config.toml
n_layer = 11
d_model = 704
n_head = 11
n_kv_head = 1
head_dim = 64
d_mlp = 2816
vocab_size = 8192
activation = "swiglu"
norm = "rmsnorm"
norm_place = "pre"
norm_eps = 1e-05
positions = "rope"
rope_base = 6290.0
rope_fraction = 0.75
qk_norm = false
attn_scale = 0.125
bias = "qkv"
tie_embeddings = true
parallel_block = false
init = "uniform"
init_std_qkv = 0.022
init_std_o = 0.00468
init_std_up = 0.022
init_std_down = 0.00468
optimizer = "muon_variant"
lr = 0.012
lr_mult_down = 3.0
beta1 = 0.9
lr_head = 0.00559
grad_clip = 0.5
warmup_steps = 200
schedule = "cos"
final_lr_fraction = 0.0
batch_tokens = 131072
seq_len = 1024
doc_mask = false
train_tokens = 903400000
steps = 6893
dataset = "wikipedia_en"
Each number is 128 + 24 x the weight over its row's rms, rounded and kept within 0 to 255. Layers, rows and columns count from 0. Numbers have three digits each. The size before them is the row's rms in percent of the matrix's.

# down: layer 5 MLP down (transposed), 2816x704, rms 0.0792, rows 1373-1403, columns 320-383
# gate: layer 5 MLP gate, 2816x704, rms 0.0555, rows 1374-1404, columns 320-383
# up: layer 5 MLP up, 2816x704, rms 0.0559, rows 1374-1404, columns 320-383
down1373 090:109097130180116127111119129167119114128110118116131096157140130114163129117119106086091137123148158127105146105160109112133130147080129169140165137170136166170148114145140125142136127155111147
gate1374 086:087079150143187109130126183165102129087114141142153144162113143162124130139053160103153176096178153087087109133089109120123100130139114093179128163091085128142133130114120126124160129096128128
up1374 090:154156111132154111147106124160150125168153131115141125123127117132106123102136197136122166162158160105124124131097165142112155111108139078127114108116110128114133091156117120124115151103120145
down1374 073:170168141154124179105149131153112117145153104128091145161136169140121153124126110077115091103108139088148097175139095135094151140167135109121112126108169146122132185152137114139122113076146163
gate1375 098:116103114163135126115126139106145137115115215151126109130114128125141133093134125085144119104122150137144146120127116120146113138136117135151097138130156201086136117129113105072120076094181163
up1375 101:157143116151154134093157128143083088119122140097140072111107139135136142152180135125111086093108136135097085130185145093125101156175125167161141129162126132157143122117146108098118149148139147
down1375 105:152164165128079159104082137088159113116101103106143109149109094096142197147133160113122107115151110135114135138122105125144123131114158156132150146173119104170100133135158100139115116120089127
gate1376 105:110149125076114127140108141133101145167120134108121137141136095099104120131147100149098097113138108117141117112137132078101160143121110147106155160147117130151137119118080133121093107136098141
up1376 106:129134149120113150099136121134151160166135146163142142097128116105095132119121111185154113126122117199135098123149120101094127147126098139136128123121089114160149157150079126113111093157097105
down1376 090:135122103116123123111079117129107137153127119111158137150108094111132158109091116147111129132139145131127167139101121175099137094139153165141142115143148143134128115160107122153164112134103123
gate1377 108:120108181101150126139105135146167070138130149138157139133132068131119100139165173140186069110164145109134095176131106121124118077091167105105138136140104152108144173153121136145106142125139122
up1377 107:137136146092123169136112112119130085108147144150109114138116091132128123114163113146146156113124134096113126163105148135112143108172102136150133118115107109135134142105101097105133131098114107
down1377 108:145131161102132131115114120111172134135093152115117113129109127158103157112121136176128107083150103089047166158136126139111150128144112145131126147097124114171102182106076134125100162110099098
gate1378 101:114106097141098101125120100112144154156142131119115125138143113142120103120155103120141122097158139084134134092157116169137127146107117108101128152133123129101143133084130087133107138138106163
up1378 104:116108124136140123141151124145127100111126127151109139146132143151101121099091102148080132107123154137111103099121152119115174107202156123136142109146105135144149085083132119087115141126133136
down1378 100:137121187120108105085139126156149105131084130111152147122131146114089172075106146115116147094144123152132101152102164131124128149134111108154117118112156099105103136108117163125125112122101111
gate1379 099:164069134132128133107128151117139135132119100136178118132119111145131141137110186125160122127177135103133120108127145169129159118109166088135124113129112142134138106104099076116132166096120123
up1379 100:119119098145178159153151149083111116102071111115159122150121120114131159096115134136131066146190145139152106123157155084138136109131115086130094131123141113130135103056116095142140151102107159
down1379 103:151088109113145120106143094113136105120067131144117119153109147109145146163132112095135083108141104119085140123156103120099119151091129137154114157149106139150129110112096134126124143124100136
gate1380 085:139183106127135138134103176151141217129169156150108171138120125145155126128113131137133093136130094118078109193112117164108141131122144113167145139161160122165101142121106136150118082084138096
up1380 091:112141122120120182130130155111164157129155145124137140119110148130102132131170153159105123100171133098089130119158137136119098112104156113119162105111135151142141124138133096104116075088110124
down1380 085:155129117135107147123152108099137126112113091076178124125118129120101139118137117117148141142113130132117122132154127081114100126109145119130122118100133126096124115146144140156139107112091114
gate1381 102:143128137104182128156144124112157110173142146120109115143148118093118148149122158118171128106138120095101144113154133136131118154137092138129124123144110141138163132184120113154134118159150125
up1381 099:132139099164093111130161128144093104157166135142174120091133166104092141113138113121114154131167146205163121192083151127121149089131118111128102120106159140156124124067127076138139117176098151
down1381 088:116126128124127115155109078148133058155122112128173091114125095163126178078115122138115111118107138144144086139099096120136129124169107172135074166076116159146113165127091128138142134127131146
gate1382 096:166151121087123135149130132121119110133140147127134148150107120134127111151079146141148109117159104170129096126176073107116141130092126132131151141098100112127150136145130157100126075121124120
up1382 097:149118145186135112142114155106114176094160129108107145109143151149094115146111116160150111146161145139129116122141173160138151166146138138128139128121107190181131152120106121109103115142088156
down1382 096:141128133144137110123090128143137111106125111149140138152139151137139136150152128121152106103122112148148150114143117138144180121132192111088143146150116102122062131164119125120152133114108115
gate1383 107:123142156115147145100170145128089161112173125123102058129120144155108087113076119116132125136120062124161142099172135128132156081110131168135120079137115131141154079139126118136137117141113106
up1383 111:153171161122134128143128155146146121123092139140122101147142161145117146151166148093093106180161182124117119133141118149093117163134116123119117147081130135058079163087133142116117080155138115
down1383 110:121126157152095152148094139124137129119098131095120144136151136106142125130107100088119112112142161144129140165118119130117135154152141100117100181129116155136133128101114134140158132100147111
gate1384 099:146152126132108129115105144112129127112171109148134147147153158177176133151099098105091109111143184095153108092149174116159134145123147131096131137100101068117126115102145113115078133125117147
up1384 101:119168088133150141105090187114096092160111151132078081102139148124076155170103091104163119112121155172105135145137105139130125111151117129102121109088148110154106120097158144136116082123114158
down1384 101:185164136118114134168061128128130146146102139127111143150131135114173105135111110146141137115119128143103135114099152166135141098149124111119110164111139141137142121145101129136132100114105154
gate1385 102:131142160138123118115142157116151121135099120178112141133153138120124121138095123118151090119179165165129124148181181080104116129128146124121147145108123102155106108114109099085088117143125120
up1385 100:126147138148115134131157109126124121144138103127101088146126135135202100116127132133122144125092090146148153153113122132130108140104117160122170154118155120157117098129121146135119189109083173
down1385 102:118161113158138140066136137130112157107128121157115172137104138154126117123117102106110134169120074110157065063101168145102143129134129157124112121124113099154061151131153120113122130134112124
gate1386 097:121108149076125102086139107108065140088123159106126147116138088125085161126124168152136153155110143122152134170133093153093139154127115122138148114103171147137108100098129136108121114092123093
up1386 097:134151110183163174109120134163155108103135164140126109123141127074147129154113109140161145133110081182104143107125113151116145105097114100142134144136061147134130157118116100152183096108103120
down1386 094:114107140054129129079158097119099151125139119093162148152124128116103133106138122134123127115138090130136095135151075149128136137130144134139128136072118173125122136120144142143131129101154132
gate1387 101:137120153135175142121112134117106103126114111118144091148175134116084152153123114108139111147132216131125132162146161134134091100093141120111114139149098144126127034124118122109189105164115153
up1387 100:109168166125124152151121115098139144107131122113133120136126101120114182166142128124077134110175145156133135118125135134127079118124151119171092136124155140119154115110132128112109164156113167
down1387 099:117160105124132124166158148124148107130135117157167176105152126118079111118118112131137120124104121122123128106118067158113119079123119143102099106079139107107124048138133119111110164122143127
gate1388 099:108126157143135112164124079110116111111116155115175119135136127180114103106096121158121065111123100133139150153102122109143145135101118123160127130112117119129095159098076135095097154125140140
up1388 101:114088081157117127112153103105106098129117101125173117128098103072144099131135155104093162120177119139144095146110111126087165104153131112116105114153137097142129158163163139114156127117142147
down1388 099:111169142152107144137135129106089153143099127144142111150135124175141100142103109152165103125141108141173141155135142157131150123112136161168165089132111104161139142101132122148140146165130180
gate1389 096:106126178082127102141127100124126131110125165163140106117162114109144170119106141153107135141137108135129162170130096131103112129118115151147123140150138095141116150141124148106124124136111094
up1389 100:161153102144133095103125159120142114116124091157104132075085132133097144142149150074135108094118125134150162120107135129164127131083119146131148152156134120116155085119166157140124140173153078
down1389 097:128174124173133108124094164115126128163134070140128165143100129167118121137144130093116110172110095152156144079136139135116108172133104152089133139134145156177136115096130107156097136154132131
gate1390 099:148115093128117121151114104167139144142126117133094093160110139121108147120116168101136098163128155124107158093111119123110104173121109115135149126138157101135117100148150106122133121099149134
up1390 098:153156136116152148128139109088169145126145143118099125150164133115139124149068136107176121162192153092111125106142144114113128123140131122113153151168119082120133133119125119169142113133142121
down1390 102:100137120124111180145120110102181172087117125127133114140154090139113103161147173152152138148128131140124107126110156108095164111137119160130143110106089108138119172063111118154090111093150124
gate1391 098:136129119115157111122141166142130122135124125179114092095126127159105136119156170148179128171124150101124119128145088131142102105152113146154144155142187163138126110139168161101137157158099136
up1391 100:091146155110067139130138147146114133133124182147109145117128164145133118166110141189158126130107126109120115114112163158085108167096153115139119132142158138173150097143154176109132108111111115
down1391 100:158094152150106108118115150126076158095133127129084150145121150152132153111154130128141118197142094138142093135105155120125125109158133099144127136141103131127118108153152114103099110139127153
gate1392 107:082147117149081072115073125095130126109113149094121132105149160140106093127134141220105122078160139107127130132158069127105153121138158109136098136148142112110122152194138100125111094148106127
up1392 104:149105100081131143134128167160157164134100108126110123101130145087106099130130104137091098108115157102128158138111112069141156144140103080114107128096093123070080156118127109109122136145142119
down1392 100:130129146141119111142120134126138128108147142156113128132148154145127102102147135116068130123134113115099090141124155136132159116144150111106126092107128164145102201156125119105132161148129144
gate1393 101:127119128117148150117162141073142120158112110128087143148143119099101148123058121127157122133142105142116114143121140106114178159103109153144097121148128165127095159143119161072103147133133099
up1393 101:100128086100105094125142103129184127129158103119117142143125104114116122154118135118129121146115138134159141163126113124118163168111126191139130119115153114111098143117134141127120187140133137
down1393 106:093149164121076135131153091164104116132139131127135138151124126123159161126127097134133122146135140124151150142130153124121126166103117143086107125106133100160138152126133124119136153135119121
gate1394 103:077146142118193116120121160106135127130105116126163173130135104154145138149123067149172129092089106129100163080147115161102115153143129101097143138148135145122127125065083126090175105102134116
up1394 105:101119147143140133136132166131149125130172117184131168108083146105144150137142108141117105177111124094107133149120113157122145113163143131166113192133147125144122141120113132113109161162140137
down1394 102:105170142136109114157121156145112131188159165160152108190116103123090097140127117124064159178139116075102106129141135089067127142146108150180142183134109133141111118141151107134135137152131121
gate1395 096:130100110123138094159117142092100142133147149115133188126170153108110131091095133085139139111119150100169137118087173103142158109161143164149127136093098172176144163109117145104103161121172098
up1395 099:137134089133186129125105148094111090144135147132094065129089137148115117123121119177126111072122132126108146124121116103126126148154142126139102127135101148123125120124147126130133139133110159
down1395 099:200144104113078116102123125094146140166138167089112091123145131149105148116123088140134123111163125114128103144171133115164122139119110056104127123097146133086122152176166080112136119149108123
gate1396 097:111173150176126131105128160136133145087129116095122183178122087127144141127138121108104104150103103123133153124138119138112141115147136193127072149144097121103124138139142107091094127189129115
up1396 098:123105106100111178186123103102156082139106145172125134138069145138086140099128102106140075131155105153122121102088184178122120162137158111092110158142129130182118119103116145151146139098079128
down1396 099:160121129125130111113103139140083121177130129117158138175108157129124153126139137110074071169128158175165110089089149154090179096112089160131130120116098142097139138107153145166112120141129136
gate1397 100:138127133134101150120159128114139136144139142159179082141145116119123173116109125080141152168157188114148116106100141164090114099120138133133128114117101154138160138142165129131106078153115117
up1397 101:159085089135111143127104114142112142101067115118108105099126178137119121102127105107119126109105100067098150135166123105144098116143164110116100108168112121152082125109098138124141138102102171
down1397 103:133136136148131160179145121127144138125121127098119148150122135150093135059105124145131148129137074157144154162143142088152144183113102134111094154112116158136077123141163125151125146108127114
gate1398 103:132096145119076111105180144127099114137183090087144154142144113076127165114166081158103143104174105111111098130134178121124100093107096156176122133121118142128153148126093147100161117108163148
up1398 102:100098141133131117140143098135151120136153123111144167148138145109139120141159124137146154093133082116112151139131129122115111155133136113151105112123094137138147123075129125052162162126135082
down1398 093:096104102132097113114132126106115109176164143062120121081140151138108142126144124150133132120117120108142173098142141119148083141097103142158136123169109142146125180105090099125114187114136132
gate1399 102:132137150132111140086088132060158106151123135112131141158138123159097126137092139122191108136157110166109129114089158117143121136131096168115119129161123169107139147123143096145123084116161151
up1399 101:094184113120158124091092119126112109125084154138084100137114100138125138130087126136148162154091062152135109101093147104169163101161105126150152116119145126140130099083139131178120164141127115
down1399 099:097132167134140150092117117104148126143160106131070160147124117124125124097126136136136129139119148204125142124124144100132134112141122146155085097110131134125149161135147091106137154096149165
gate1400 101:143102092145159123130124158112134102127112114117110117152119129126130147156147115098107147135135127088085140145158120121095159121125113101148103162113119202159089146079142164139140078162144167
up1400 102:107156122146109142118140143147140185148169126127137184136127088137178109143100124094136166150137135111158086113127167140147121118096117138112169083145126178097109111110125153125108140130113133
down1400 104:134120176094101098131087144170101127145111160135103181124206110159098122119152098135100183156080130128105122136115075125155115089126147152134118151141113144165134126109082113139104128148118095
gate1401 099:131150100100158146158118129121112072138089125158115116142154114131161118149134140129127104113128137115126123100108106107155196142108098109123131138111138139102114112128116114149098071114102102
up1401 100:147124126066138162135160121137119100129125102142117116145134128112137112111124139115125160121114079139128155097131155109093111126155138127122143137146091163125136174133111146092105160090127119
down1401 102:125142141141125135129104131097152126131081091140119159131118126110121162143099129119172115086128124096123122142152127115127109153108135096121127108169110097124142103103148155084137171089097140
gate1402 101:156113133153112149141150117104130079107087110146064110143108113091161169147063091125119105116168130131160128118146103149116118100137133166141106078143154111161149127159115098134131138123122114
up1402 100:108106139105116099131097139134143137135117123128123136103124121132087119107109149100110169103134178145105154162113129122106173130134085137152180169145131076128130119135142153129142187150147175
down1402 100:151120143132082148124083129101161158108147125111176140104158102099143162128108100098116127125165119080132147155162160122108117066113117096188132149141133150048117121156140083123127172149110134
gate1403 100:114147141143140113058125113108093081142112131142120135133137110130127128117115125159085106140123114089089128127083128121156167143172135116141164118148128114102140130106138134100129105111149129
up1403 095:160121092116100108176132108167123161105178107144149123104109138136101115155137144134140165205117161133139111138109091129131173150104140122134108142108151154146090162113138134146134153105086103
down1403 097:164131143116126151137080182098142156137159087131143112141137119116143179129115109114158161121133151131132131108130128122064164131110114122074128146108110113148165111163094135190148111107117100
gate1404 096:160105125107136077089124142146106148099131110184195111110097124129161113132092131134108111162128150141131109150118108124146142132137118117140151108107136132151101105125121134139149157137151131
up1404 096:121158117145117080142121130174143119113137141145153159111094148133101142134150057154111122122144120128119131139122136120139125155149120135142106169147120128143149129146101156146132107136118130